config.yaml
n_layer: 14
bias: "none"
parallel_block: true
decay_fraction: 0.603
decay_shape: "sqrt"
steps: 8365
dataset: "wikipedia_en"
Each number is 128 + 24 x the weight over its row's rms, rounded and kept within 0 to 255. Layers, rows and columns count from 0. Numbers have three digits each. The size before them is the row's rms in percent of the matrix's.

# up: layer 6 MLP up, 1024x256, rms 0.175, rows 883-966, columns 160-191
# down: layer 6 MLP down (transposed), 1024x256, rms 0.17, rows 883-966, columns 160-191
up883 105:143125171105148122113186082157131129159125131120172116119139145139145069152150126125146100122156
down883 114:115170084149121115175110127112130113103140148097133138123138107132083126136150105150091111116110
up884 103:153093136139132105125158094111155130141148170152083058135126117099147129111127166102115158126143
down884 106:104138145115122146141088121134139156117150033079136112162157159099099099152100103147122151140146
up885 097:155112144134161096130149133134135087154148107144137130116164098123108152135139098161113133130112
down885 089:125132091119128109127079122103145109120121116142133117141098126118089111119097171140140159150103
up886 100:161090144095086099090123132138104071141108124144110145146122117143133118126112144143128107175150
down886 095:143123116113119130144118146132150095125123125150070153155104138124090132194125136153088113087143
up887 101:112134117118117142111111088116133106145126179149184160124113099148130135172131104109117136117099
down887 095:115130103101103134127100170173124154124125133133083140154102070099117128174177136137152101154145
up888 101:128142140143143123130109122107111145106098118156180136137115150110082124125133162125142075138123
down888 097:111203157141172164172100110162146121125086114155152124140163115134169109122134122166122104124131
up889 089:167143145103156119125121099044112134124164159145142143097150141098121108175117139152156163158140
down889 096:128102110130092143147111150104146138079100142187135154163124149091138077118074131173147154145122
up890 102:145114127191133097149116104138124135092181085138106123139133165152141150102123133098112134116128
down890 100:152139139105137102163147156136151123108141146127111129150085122164107177113142114139110143106142
up891 103:112117105133077121150129144110117166142157153148141100109161114142140129106123102140135114111151
down891 097:106150086159129162132077162123112176090143145103162105148158116165129127143155114163145120126115
up892 098:120132150157154081114106100156142093100108101151102125115113174103124108107149161104136126106134
down892 103:192130093128194149127129114126085105135124088104104161127161132096117124139161178147160141111171
up893 098:146112154136135128119169126119143148145148138137153135145101148140123155124147121106151088122135
down893 103:132112137147101104170130131119117124125107106112116138093107109160142080097150159145144117113101
up894 098:095120142115112114145122106106096133129125096170100141146138107147123183084122101087082125139140
down894 103:097173131131126114112153129091124132120135133186128114138138153165121122118160118124096131152133
up895 106:150105126136122150116135153155086176145138122128149147083113112171153127095115138168139115109110
down895 112:120146105111129125142139096141147115136149172102130138125121081143092136091137085165102115123106
up896 092:144146141140149136118149094102095150100121107155166090136130121188147126076115098121103157153138
down896 086:165117107124106106123132095073134096128109149110113136129127123085113112132154145150112089072157
up897 098:139136133117110128171119139124143113132116096153121150137153150146172130110142103141165146096111
down897 106:120110107151159113141093135107107101121111106131137170149145116145159101085145080136154152135158
up898 105:129120151089119135130102124119131130132123120122142111131117127154116115109105094115145126135086
down898 102:127137118123141111123139122132151110091193145153146148147126164144135134121125139127120146145169
up899 099:133105144093147140106163142126112161102121138064108110140158134139116111144114111153138135091095
down899 101:127124128133120136130109092122107120125136143108117144112142130121101161176122144135141125164099
up900 096:110118124120134149122122137122094164110137077103176121143092143137148088134123096089170132157144
down900 088:111096093100083100126164129135136107190132143094080133130139129136112152160128121145089126108118
up901 098:136136144115110128149142151073151126120151131106146082116155135109166144138120132122179136158085
down901 095:166155114131146163102098124138128143146105131172154096114115121121145105114133135084122120136139
up902 098:152133153066109094152154172143121153132107109128120116146138131090103136137150135142127108107125
down902 101:156149143096083110156119140132118103159100095093139161092084152127069125144101160119143116137120
up903 104:097113103149128124140136157176139131127109138080150126104131129106107122117138124105144154144142
down903 108:167111138090121099116126139132171083142135103152136126133117142117049144087178167099119137123104
up904 111:121101152134111139113133142118131144116109170154164127161192119103136104175185123124120146144150
down904 105:104163074113128113136130157105140146134129145171138151088181119131152138103108128141118134164106
up905 108:072162132098110122079124102107156111112122111110125157099134090113123122144111146137154121133160
down905 105:142133096163127133151145120093123141108162126146127095131125099172097149146112131112146154116135
up906 097:158125123147122114068102131154153160116124102098101089096113145123200078099146133173102120131162
down906 096:138102115137133159139161113134193092097118126097129141078132129144127112133142115126110094133130
up907 092:085130105112117091111118126139136093149097117152115092116089131134150134107107148146118138109182
down907 090:167144147121147147150114088103142163124127128135151157141091109121126151169137144130138105181122
up908 098:152138107134095133096093136100152119125151109141164098137134097103149123103111136091144137122108
down908 102:134104073099141127115136094126143165153132139123125101148119114145125116104144131112118123110091
up909 104:127109122149134147160103146156130162167147083106133151099098155123102177111135123107142147095126
down909 100:117124174104111073143154134142145128099148138146137115079146115161121122112110111141112188155140
up910 094:120120131121141100184110136132092120143161132153159186114113066137109112112121097118137141089142
down910 103:136075140113113118093170152120117135135084145146101105089126074108121140118161154123105135106110
up911 099:130115153143139134122149146113185125127122135157125103160074100142065098064122177113098095164164
down911 091:116155106096129095154155142149058137127126116135145159143144188116144148186133085123146171080096
up912 095:151099109158140126157149174090127094108159089154112129131105130082131166152126119093122156156123
down912 101:116085116133149119108129170088148122100129086134097128139108117149160112127123135143113145117160
up913 097:159115119107139125125138147111096136108134106105089119125100121123154124130135112133120121080125
down913 099:133129131170166130085108146139123186131166101101086120107127154125121148139139139113131125101102
up914 090:145157097089148113102123107136113164107141147104094130159095079153119137118116105120173166170151
down914 095:144104127172148047101124087124113122128121102141131137129113141133136130113141163109124126103141
up915 093:120121147077089093096126112156123140058107156130146120137150117088132125166158136122098157094098
down915 098:124124173121125132175134107152115098111129156076113164111120124129151135089151126134129107143128
up916 102:127108096108106126140156113119106149105125136154137155125181089132131093137116122153124126135120
down916 097:155130133148111157100090119131139135131155146129111083135125114136176151152160167129129106098157
up917 094:156092136086115191130169126131129145120107159111136137106122113111125154145128127097133149168146
down917 103:087101155133138120145096124103133201111089133115132120113097106160117085097121144089151139148125
up918 107:134133121128113098155138135101101115098094186108113097128148146115142117153132097122118149138152
down918 110:140079127164156105149165143100156121129125123110135099134180130144118117146142190145076160104124
up919 108:122151170115094091140116173149105116173148136161112100148145115108112131143125149094112157105138
down919 108:124127128145083154141121106141132165087145127175117145114141127162092138125113144107118090101091
up920 109:123103121150086143162141115100115068140159103145126127137126117128132113121158129099116111147110
down920 107:065129126095073141142084131145137148133121122141111106141121128082167108151162112116120114129165
up921 105:127113116125138121127191109136140112123142131138099114124124148121127154132139143125147124131152
down921 108:128152073177112132123130132128123118155135125122101129113142134126135089134118146140136091140119
up922 102:147125139100135138132164116078075072132141129166106095131142169160112102142132108121092184132104
down922 095:133118102139127125156089177146137117114134104112100110114121109059149148134092134085171095124122
up923 091:133139123107131148153152112140122140127125175145130142078108127143126129154145096149115134123114
down923 096:166158047143117104126128110150094115108138138117125145096150126121146141099149185113100131109125
up924 094:078078142134089116134123103116123170112098102118128130150092102148084136129107145139119106164115
down924 103:147158136085195174162164146099147117123138119144126142143142142124143136163160064126086172111163
up925 096:160086140088152067142155190115159137167184121114069117129097108143139160148142112099084133120112
down925 094:113136168105120159150117119142085112121108138097133135142117167132095100117137147138119118154083
up926 092:174132125152147106114108118134155144088152176147126116104114154122137106143089128158132140110149
down926 092:066122143118150188122132150147125111159102127072126117123129110114095106106161132102147180161123
up927 103:134172116121154147125114112075113084125140158126120128113103137177126128144127111138126094078142
down927 096:143139094133115130136172134104153126124175147101138117196126179108182123137119164143122113172158
up928 098:076112137130133067138138122116116144138121143105132073158102121137107130136144145142137107157143
down928 108:165115097170143127145143167106132108131086129096119137136120150109138099129142105126134135110148
up929 101:122119129138094110127155160135137087134108089167124159169133124095160117093133132070123116137128
down929 111:129140098135147125145162127100139118149142174126149131141158176162097111142122166172103128170137
up930 105:108084174134082105138107126130114149106132128113130133124090121143116122121202168145129118130079
down930 118:094160147123102152094091130152130135131126105103095171112125099139119158122114159146136149119165
up931 096:119094156101138131082126086137139179121135130112130088131137110140166124132128132106114178164109
down931 101:129090148114151155143155164162116090153127106144133115119126134087151127145105142078140136110146
up932 098:123093109106147131112120095180104143126118096140087119164179143124140155106124105135123118124124
down932 105:127160119136123143140148142101141132182099089133168119150127143102113165123152149100123162133143
up933 095:138153145173147129123155156158167101105131132109099151134120159144108089083117151168117171125110
down933 100:131148136123112165141161096132114126153097100134097134138127155169120149103141120097160138120176
up934 097:129144197078114175097141144120138187126137139155069155157108165148063091139161133095136132137122
down934 098:112101116136115109160115118126115117095195137152144112139106114123143122127168149135144173102103
up935 098:127075148142111159150153094105098142111158111129126100148131132118111134148105118145132141123200
down935 090:120144140089125085075094121134188167128151158122128144133156111130170132139095081116109107130110
up936 093:140088156150113127135165124165150087132101151126139118093137109116169133138156125130124137150147
down936 091:129104127132161158110082146134075164124116102135063151120145144147119094118066112113163122125155
up937 102:147120128119125103141130146206134127121099119135109149122167158103114119131154154112081145130130
down937 095:125102151147178144120101137084155133115117121115166146075095089174137120123133102100131084113084
up938 101:130141146178149112104114143134134131106138150128097102130138119099124143094100092121139113198091
down938 103:095142134096100102147107107174122070174097171136151140086130100106109151122112116179140088106131
up939 107:109151185121153162113133120122082135098136139111107144188170146130130118163131132153158115125135
down939 096:157160160116088094139135120155111136130133122185105090117121102112105135118132159143144126154089
up940 096:152130085100160158155122091145120087166076158135096094144087126139110067169101156126110138139120
down940 097:117108174132137130162141163079138126135109073121105155098133117098134148112155115092127100139140
up941 099:106141133135100178173094163142134114101131130144149141156167144138149143105127161113097133123149
down941 101:170130119144111119107118144119179135129100131145071114127093124123144115122131076112097125133141
up942 099:128128148128089104108104146132139121157168074133142130132115099120166101090132145123163131146120
down942 105:160098158096073138119154148095105177099132098121148101101108126130124099085076136117127149140108
up943 108:172100126124184144139134141143185083163105122140113132074127114158134118119150129161127136127125
down943 102:165141116105149149118181121155129116098155144105070138143153158110151154152103134158168142110149
up944 107:136107102129116120119122182118149129153176130144123120153123156167159102099125104106133115133145
down944 107:122105155131113073091154170121086083150153135125147124152159122142129084135120148096122147111156
up945 095:073127162155163167104168106142142140099122130067158135132128113144086104121140064121149140121140
down945 096:081193179123086081149151142150138115147124113155131151104095130166102146126111150145114129146169
up946 100:108142128151129152152152108078110148111102139126114207132117124134117150139122147099117186126136
down946 099:106098119121179124128089136164139159090093136116162057111151145123149138106097095123151096121150
up947 105:118109153161143115137142103077126112156132114152115158130126160159140127113136137178143148115128
down947 098:087129110113073139114087126133158134133156148130114089116088115126112104155084116090173102147166
up948 092:107093159140133098107141134111127160120110120116136121133124137137171120095097157134140070132114
down948 090:144126123100074185117126162138082163129114147109122173134126186162136131145079119136092134102117
up949 096:137092146152145108148137140121097115139097159127092124110123154119158108132135129148131139104120
down949 097:128178129112120159141074117108132142167151115116152134133155125137119077128132108099129080138138
up950 100:117134133102154061123131122126076131135126151153132098129104137106113182096142125097058134106180
down950 108:113113180105128150124154124101083072178148113169124143124150181116149151108153153136149165165133
up951 096:138146106123149111163141089135108104114135116118161166153122130132154098104190132127110114134124
down951 102:137113160142115135110140161137139181101131120135106080121142095096124104134116123143139111127137
up952 101:174164155138122126144115142126140129110117129126104174129096090117113129135158148118142122158119
down952 103:113112158108122114132123111090108128121131165112114138137147148105119132150155113090135126140124
up953 099:104107159148103100109121150155074157117108142131155112135090139151132123140113111122154120104119
down953 106:115120135153100147102123124120138126086125104131123106123133137132152103112125102109114120131092
up954 103:118112108115150130148167149101124189113106120097101145148076177143126113140140118157148173153123
down954 095:069119146152134135133141108138131178133130104123128163090163158111127127134143150153115147149105
up955 091:123167115099154130171122139133142138131138138119111159107146152143142146110163110116121109126129
down955 099:145141110120099163130125145098039121123129110065130139101112154146091127107134115082142127146141
up956 101:127136159105181130139129099130144071106156086123148148109146112108133148091146124142101153136088
down956 110:153169151123099155168118165079146146105177095140125145170139134126109155118099117098147142134133
up957 096:049121088142171111117157176109173107141141137129136122176071091096143098126109111138094141123131
down957 092:113120125101093134126152100074117146140117138149135161126115188098136118151121127141139110128150
up958 097:107138138111149135129133096111097125106128110148127124109106151139134153113152139142138137144146
down958 111:163150141141148162108085083146113150123136158142140149096164116126129145120104121117124141168088
up959 096:140094101114140085114157159111159152128126147100136123143152135160193107157133164141110138138129
down959 109:100128101110134099099106143109125135119084105084131137109143135157142104134159150172088115117190
up960 095:125162139125113115076124139121110125155112147120104153100153123122110110163153136151188117113116
down960 097:143154166085138109137132120095151179098141091141103157138138109118140146099115157165133100107156
up961 111:109176172147137123129113146096136152177105136117094114118130100123160115130123088120134119086145
down961 092:152146141110131150128119161123150079153120115085162092113138139133113105220111102158111149126113
up962 098:136141134113144103153129131133136123117117133149116154078117129131147162124105146119147169181161
down962 100:143122161144150090149123158117095147127149110160147164173134142131135148171103135106110156106135
up963 113:089110083144147095115131140145119140091121167150096137123143139106146141148151122138106145122123
down963 111:103146109121140090138170162134146127144131145084093139121121110162144098141130119110139181169139
up964 101:138136149116155143159164145134091099119146141155114105131134161157084147141089125143102157116115
down964 093:144130111149148131118091102096164114124122101079148100133130139100142119121151096133122106130140
up965 104:129102108125111144131120142117105133167069176121099160152126138121156191134119108131126146112142
down965 090:148117156128168144114129127113114137140137155153168137135152139138094113149132138111150104185119
up966 091:167111123142124151119098157127098143150163101125160124119150137117138110113134141181140127097144
down966 093:103120086114136125123128115123139155108125125130121134121189112149085138131059112132110152131122